{
  "head_dim": 64,
  "d_mlp": 896,
  "activation": "swiglu",
  "norm": "rmsnorm",
  "norm_place": "pre",
  "positions": "rope",
  "qk_norm": true,
  "attn_scale": 0.125,
  "lr_mult_qkv": 0.5,
  "beta1": 0.95,
  "batch_tokens": 65536,
  "train_tokens": 199000000
}
Each number is 128 + 32 x the weight over its row's rms, rounded and kept within 0 to 255. Layers, rows and columns count from 0. The size above them is the row's rms in percent of the matrix's.

# layer 5 MLP up, 896x224, rms 0.104, rows 652-670, columns 168-223
size [ 87  98  96 103 113 102  98  89 110 111 107 111  86  94 106  97 107  86  99]
[[144 174  94  90 145  90 162 136 129  88  77 169  92 102 124 126  74 114 100 188 213 116 147 123 135  94  53 137 150 123 154 124 147 123 125 160 126 117 139 140 111 159 134 124  74  91 183 135 128 106 156 132 149 131 116 160]
 [167 113 159 112 134 145  79 101 120 142 118 104 119 140 150 194 101 112 126 169 133  90 130 126 132  81 154  79 144  90 129 128 137  72  93 104 138 105 107 136 154  94  96 130 119 131 124 107 127 119  93 119 123  69 128  78]
 [119  90 136 131 144 162 166  49 135 114 135 135 130 115 117  98 160 105 137  96 142  82  88 166 153 154 188 144  90 164 167 142 109 144 121 179 144 163 152  93 131 148  82 136 122 164  82 141 130 135  96 169 169 121  79 106]
 [143 171 113 145 218 105  87 122 159 137 139 140 175 168 198 154 162 149 112  89 144 161 184 111 123 123 120  47 124 107 171  54 140  93 139 107 129 134 143 114 131 108 125 135 177 166 134 120 144 112  76 128  99 124 107 128]
 [130 119 148 129 138  70  98 166 133 192  89 148 159  86 115 138  94 137 111 143 166 115 131 121 155  92 170 136 114 117 136  77 142 139 140  55 148 219 102 101 136 162  90 110 141  96  76 171 167  84 124 143 154 126  62 167]
 [131 170 123  79 134 121 141 116  97  67 113 129 112 126 110  78  51 162 160 133  65 159 127 149 141 131 161 143  99 146  98 119 119 125 118 114 145 118 100 118  75 130 130 109 151 139 114  99 120  62 149 119 153  92 157 171]
 [116  98 122 158 114 145  90 124 115 176 103 107 138 152 104 116 184 159 135 126 110 110 119 156 152 135 164 131 108 189 158 124 180  39 186 118 145 137 107  94  46 117  97 140  64 131 119  82 102  79 107  93 131 131 115 173]
 [139 109  83 118 123  90 114 137 137  64 116 101  90 171 114 116  91 164 151 111  96 158 117 174 146  45  94  41 170 142 132  94 117  73 151 168 132 140 123 117 139 212 151  98 108  98 165 139 119 186 123 151 177 111  97 130]
 [161 149  92 125 150 111 154 187 141 132 142 123 124 147  69  76  61 156 155 170 137 115 138 131 109 118  58 149 162 121 124 111 129 125 114  68 173 105  97 193 213 112 161 121 152  92 108  95 178 114 152 160 140  96  93  75]
 [171 119 111 112 121 134 104 150 103 102 123 136 126  79 131 119 159 113 104 160 103 135 157 144  91 130  77  91 105 115 121  96 148  88 150 100  75 145 121  92 144 141  98 136 112 164 185 173 126  94 178 156 118 120 112 100]
 [224 168  60 168 178 132 164 100 156 110 121 131  81 105 162 107 150 128  84 118 163 100 165 121  99 120 162 137 155 145  89 185 129 141 141  95  80 141 144 144 184 129  71 144 112 102 135 120 122 148 131 132 121 103  67 122]
 [149 136  96 151 157 148 211 101 136  95 142  81 140 147 166 182 113 144 119  68 111 119  92 120  97 100 109  77 109 166 156 104 117  64  88 151 107 107 122 100 118 109 104 154 121  63 103  59 169 153 165 156 129 139  42 111]
 [149 128  91 162 121 118 156  66 139 156 193 122 119  96 156  25 158 140 116 113  73 123 110  96 104 155 137 126  77 116 127 127 127 113 154  95 158 139 144 121  55  87  87  98  75 111 135 139 155 143 139 108 119 110 138 115]
 [ 85 166 157 154 170 118 148 104 159 126 139  90 111 118 143 178 142 107 149 131 159 162 175 106  91 117  88 136 156  91 122  93 175  81 183 113 160 180 161 108 144 181 187 165 143  97 127 180 149 107 123 125 128 116 182  91]
 [146 122 147 144  73  80 141 150 110  93 204 167 163  99 186 142 141 136 118 170 117  90  93 152 113 161 123 160 103 124 142 146 156 173  97 145 150 120 196  89 145 122 182  87 156 121 144 169 108 129  88 115 123  75  26 104]
 [117 133 112  97 137 108 180  97 149 159 121  54 121 111 125  96 108 142 138 116  83 135 149 136 146 190 115 125 132 106 144 127 120 104 126 138  91 145 179 158 160 114  85 142 162  60 181 143 102 104 133 101 129  81 116  99]
 [ 85 129 136 150 171 104 130 124 165 151 159 102 120  40  88 149 162 117 125  97 153 123 119  88 112 129 180 130 122  96 138  81 173 134 110 115 118 107 139 135 135 116 110  73 216 114 188  82 109 133 116  74 124 146 157 191]
 [ 90 123  76 113 122 143 146 143 148 154  95 178 132 135 114 215 120  75 165 164 140 172 129 113  45 153  97 116 103 242 203  48 123  90  66 150 116  93 125 140 201 120 174 133 153 130  95 107 151 175 169 119 137 128 151 111]
 [100 158 146  92 103 167 156  79 153 119 122 113 129  99 170 119 171 148 141 149 160 134 155 104 113 126 164 153 114 186 123  89 161 152 113 162 153 115 134 121 175 111 161 160 142 153 140  72  60 116 118 168  32  96  87 150]]
# layer 5 MLP down (transposed), 896x224, rms 0.0953, rows 652-670, columns 168-223
size [ 97  99  98  96 109 104  99  94 102 103  99 104  91  97 100  97 102  98 105]
[[115 129  95 146 122 142 143 117 134  71 122 135 143  91 151 151 144 138 104 143 158 134 118  86 100  94 151 126 111 153 156  65 102 120 120 163  80 128 177 194 137 165 132 127 154 141 157 155 127 160 135 163 143  84 181 155]
 [166 142 165 114 155 151 136 149  93 151 136 154 101 175  82 103 117 126  96 122  94 130 180  92 142 165  76  84 105 165  85 120 139 105 140  91  60 118 139 110 196  61 114 111  98  89 158 128 154  99 106 121 108 136 105 128]
 [ 93  85 162  69 158 150 135 133 146 136 133 137 166 144 108 110 107 128 125 122 135 166  91 152 141 167 115  75 123 122 138 129 134 140 117  92 119 201  72 121 173 117 104 143 107 155 103 167 171 118  89 142 164 114 146 157]
 [152 101 145 155 121  78 156 102 123 124  95 143  79 183  84 107 141  91 183 150  86 133 122 123  71 124 140 147  50  75 109 132 129 111  85 133 163 193 121 127 121 160 131 159 199  74 108 133 202 134 117 186 131 114 166 136]
 [130 125 100  96 140 170  98  74 103 185 130 129  86 119 147  97  70 172  39 113 114 126 127 114 134 125 156 155 104  61 162 187  88 117  99  69 155 113 135 100 107 152 141 109 128 137  86 123 171 146 136 144 114 135 121 113]
 [ 86  78  95 125 118 104 129 121 135 187 112 143 127 112 111 154 163  87 173 113  88 114 122  86 110 167 155  86 136 147  54  63  97 114 110 114 146 151 112  77 154  95 189  86  98 147  94 109 190 198 114 115 170 143 153 104]
 [137 129 153 156 118 178 128 117 101 130 160  76 102 127  52 147 190 197 116 109 142  77 123 116 162 176 118  86  76 163 170 111 185  70 144 138 147 161 147  64 103 128 115 149  92 106 116 132  64 115  95  80 211 146  90 149]
 [169 102 100 154 170 101 125 157 166  89  67  98 148 112 105 146 157 104 117  93  73  90 178 165 133 164 142  96 153 170  88 165 103 121 113 139 120  90 122  86  96 124 155 104  74  81 140  89  73  87 123 138 106 128 166 163]
 [102 102 167 138  94 100 112 120  76 138  72 121 111 147  92 150 131 114 155 115 148 107 130 138  82 102  77 167 144 108 145 113 108 114  84 130 111 186 130 164 164  74  89 152 118  84 115 114 118  75 144 182 128 118 131 146]
 [176 147 175  69 127 106 186  63 140 124 121 105 193 140 166 131  82 120  99 113 119  95 130  85 157 158  69 151  74 167 133  78 104 171 128  71 121 125 146 173 125 142 179 122 188 157  85 164 115 114 188 218  99 112 144  96]
 [149  98  64 123 153  81 181  78 151  91 180 149 156 138 158 164 121  44  85 119 135  54 136  83 115  91 103 100 152 165  82 124 105 134 172 122  90 127 132 145 123  90 117 126 133 155 158  95 130 161 102 146 103 184 146 110]
 [ 85  64 129 115 196 155 175 182 130 102 100 104 156 162 157 122 109  95 140 132 169  68 108 119 101 104  99 124 118  97 125 145 120 144 171 136 142  88  70  37  87 101  89 153 115  54 181 107 155 116 110 199 128 119  62  92]
 [124 162  75 136 121 153 147 112 136 143 194 123 183  86  74 160 113 128 134 109 137  93 175 167 178 194 164  61 101 134  89  78  71 127 129  93 115 129 140 129 145 136  97 134  84 131  96  79 158 141 138 215 186 137  92 111]
 [116 117 154 109 130 109 157  71 119 128 126 143 146 125 100 186 165  92  44 120 114 115 139 142 142 121 120  91 162 157 126  87  93 178 133  89 150 140 146 133 140  80 107 100 109 110  61 125 180 133 168 138 202 145 143 176]
 [ 89 117 131 135 115 160  99 132 101 125 168 140 180 174 101 148 106 157  89 139 130 152 158 126 212 130 133 145 159 114  69 196 170 118 107 142 103  62 111  92 162 162 122 168 177 123 146  94 181  87  62  66 148 175 138  98]
 [ 82 121 128 123 168 131 117 103  91 119 124 107 138  28  61 141 154 187 166 148 173 102 115 197 157 145 149 121 158 126 133 184 161 104 154 163 127 170  97 115 176 171 122 138 170 131 153 129 145 147 148  80  87 108 164 147]
 [141 146 106 134  98 173 114 137 158 133 117 131 113 153 101 130  95 150  91 116  48 141 149 135 156 119 155  91 134 129 182 113  79 141 103 166 135 197 133 135 148 122 204 123 128 168 122 178 111 115  96 103  84  78 118 120]
 [100 108 136  77 115  61 126 118  89 156 174 165 153 131 164 132 107 109 143 152 136 172 169 168  84 139 100 156 150 106 155 135 129 159  59 140 152  88 147 152 255 117 111 125 154 175 112  77 139 171 123 170 103 149 145 137]
 [139 169 149  80  81 159 165 110 162 131  93 100  91  69 138 120 111 112 129 146 184 215 153 151 157 119 109 126 133 171  81  34 128 101 120 123 178 152 118 113 128 151 108 148 111 105 137 146 107 141 134 146  62  84 134 165]]
# layer 5 MLP gate, 896x224, rms 0.107, rows 653-670, columns 168-223
size [ 97  91 100 112  96  90  96 119 112 110 121  91  90 100  96 108  88 103]
[[117 134 119 173 118 138 152 149 147 131  94 192  89 104 175 129 109 102 115 125 167  23 102  74 111 119 120 108  81 108 156 145  73 132 139  83 152 162  87 118 148 133  92 100 120 177 121 141 107 164 117 120  71  97 131  88]
 [135 119 109 140 120 158  83 134 160 158  77 110 155 109 172  48  80 140 140 143 145 160 141 217 158 130 109  83 165 139 129 125 142 164  94 119 127 159 180  59 131 149 147 162 106 171 161 117 175 136 135  61  74  90 151 175]
 [116 146 175 169 114  69 122 101 140 175  72  86  85 135 142 133 149 139  93 141  72 159 165 103 145 115 167  67 143 208 115 139 148  69 154 127  81 144  94 178 100  94 132 145 181 145  89 158 117 123 128 105 109  81 102 118]
 [128 155 126  96 200 186 156 135 177 109 158  83 130 178 161  83 102 114 120 161  97 150 178 130  89 115 133 154  57  67 118 215 103  91 111 122 169  68 183 138 126 146 188 155 112 158 134 131 111  99 144 177 171 184 153 149]
 [ 95 147 165 109 163 140 171 169 131  92 126 133 110 115 102  95  92 131 159  56 151 144 116 142 146 136 208 115  93  99  75 125  83 194  96 172 104 125  93 124 149  79 154 145  82 152 100 171  82 156 126 142 123  94 109 135]
 [167 165  66  84 124 114 193  87  87  96 129 132  96 155 119 143 122 110 106  64  91 137 140 134 165 157 130 156 172 135 139 128 101  75  91 144 145  92 157  78 143 106 163 143 164 126  66 100  57 111  62 128 172 137 148 190]
 [ 77 147 131  76 110  93  99 120 127  87 152 102 136 182  91 142  94 184  88 164 160  82 118 129 187 132 100 168 127 103 149 112  92  72  94 136 132 176 166 143 136 109 111 128 142 150 144 158 137 162 149  83 145  57 110 119]
 [ 62 184 142 133 109 152 114 134  84  89 132 151  97 161 110 153 143 126 151 155  84  94 122 120 155 144 107 119  91 129 136 183 102 140 120 154  93 165 162 123  52  71 148 122 145 106 127 180 120 136 179 149 106 115 102 148]
 [ 94 154 149 128  98 128 140 149 167 121 103  75 194  98 148 135 120 123 164 106 185  71 124  84 182 102 152 140  89 115 111 182  88 103 143 118 114 122 136  68 150  91 112 141 144 122  98 156 105 105 150  79 107 174 105 186]
 [127 102 103  57  68  93 130 123 123 167 195 146 160 155  87 149 179 136 164 121 122 175 166 138 137 155  83 108 104 104 110 119 201 178 159 155 171 113 147 110 117 122 133  88  72 190 122 163 127 115 122 101 162  97  62 151]
 [119 148 121 160 131 158 134 132 144 129 145 102  92 111 162 102  96  74 109 110 133 124 142 102 109 121 134 131 129 139 152 145  92 126 145 132 104 154 140 167 100 138 255  71 158 140 122 108 153  78 136 102 173 132 104  93]
 [136 105 129 135 117 151 123  76  99 114 150 162 148 120 172  87 112 112 161 140  91 190 138  57  75 125 144 126  62 116 114 148 100   7 146 138 122  68  89 126  76 126 125 126 139 118  91 134  98 189 182 108  56  80 167  46]
 [ 82 121 167 122 130 146 198 120 147 115 158 114 143 120  95 143 110 139 115 107 108 120 156  71  82 170 102 119 149 112 140  50 136  95 120 126 143 155 153 177 128 132 194 118 154  50  81 137 181 150 143 129  68 170 158 120]
 [156 159  84 154  79 156 120 129 142 123 120 150  94 147 111  94 128 154 127 112 134 115 136 150 150  43 122 116 145 136 151 217 136 137 118 161 124  55 143 177 122 132 156 147 120 149  63 119 120 150 129  76 128 154 156 114]
 [133 137 153 155  56  97 140  78 121 145 137 200 205  66 126 164 105 140 218 150 147 163 104 121 117 116 154 122 171  94 114  96 112 100 134 133  65  92  62 123 128 121 147  87  94 168 124 116 140 147 118 151  54  81 134 121]
 [113 158 119 144 184 144 118 136 147 130  96 119 122 145 146 134 120 112 191 140 149 147  94  92  60 166 137 125 115 139 117  72 109 127 105 101 147 139 142  85 162 166 102 174 140 134 113  93 161 174 143  93 171 169 152 114]
 [142 125  87 126  83 146 150 202 129 133  87 147 159 129  90 210 149 102 124 138 129 133  91 131 124 135 126  81  75 180 158 144 103  72  61 159 118  97 155 132 146 118 114 106 121 145 126 110 164 123 144 114  77 149 144 123]
 [187 139  39  91  80 158 110 133 138 158 122  99 105 134 166  70 136 121  82 104 149 117 119 162 136 177 124 128 142 196  89 119  78  54  77  92 148 156 103 109 112 155 173 184 160 153 140 126 166 165 120 144 129 148 146 158]]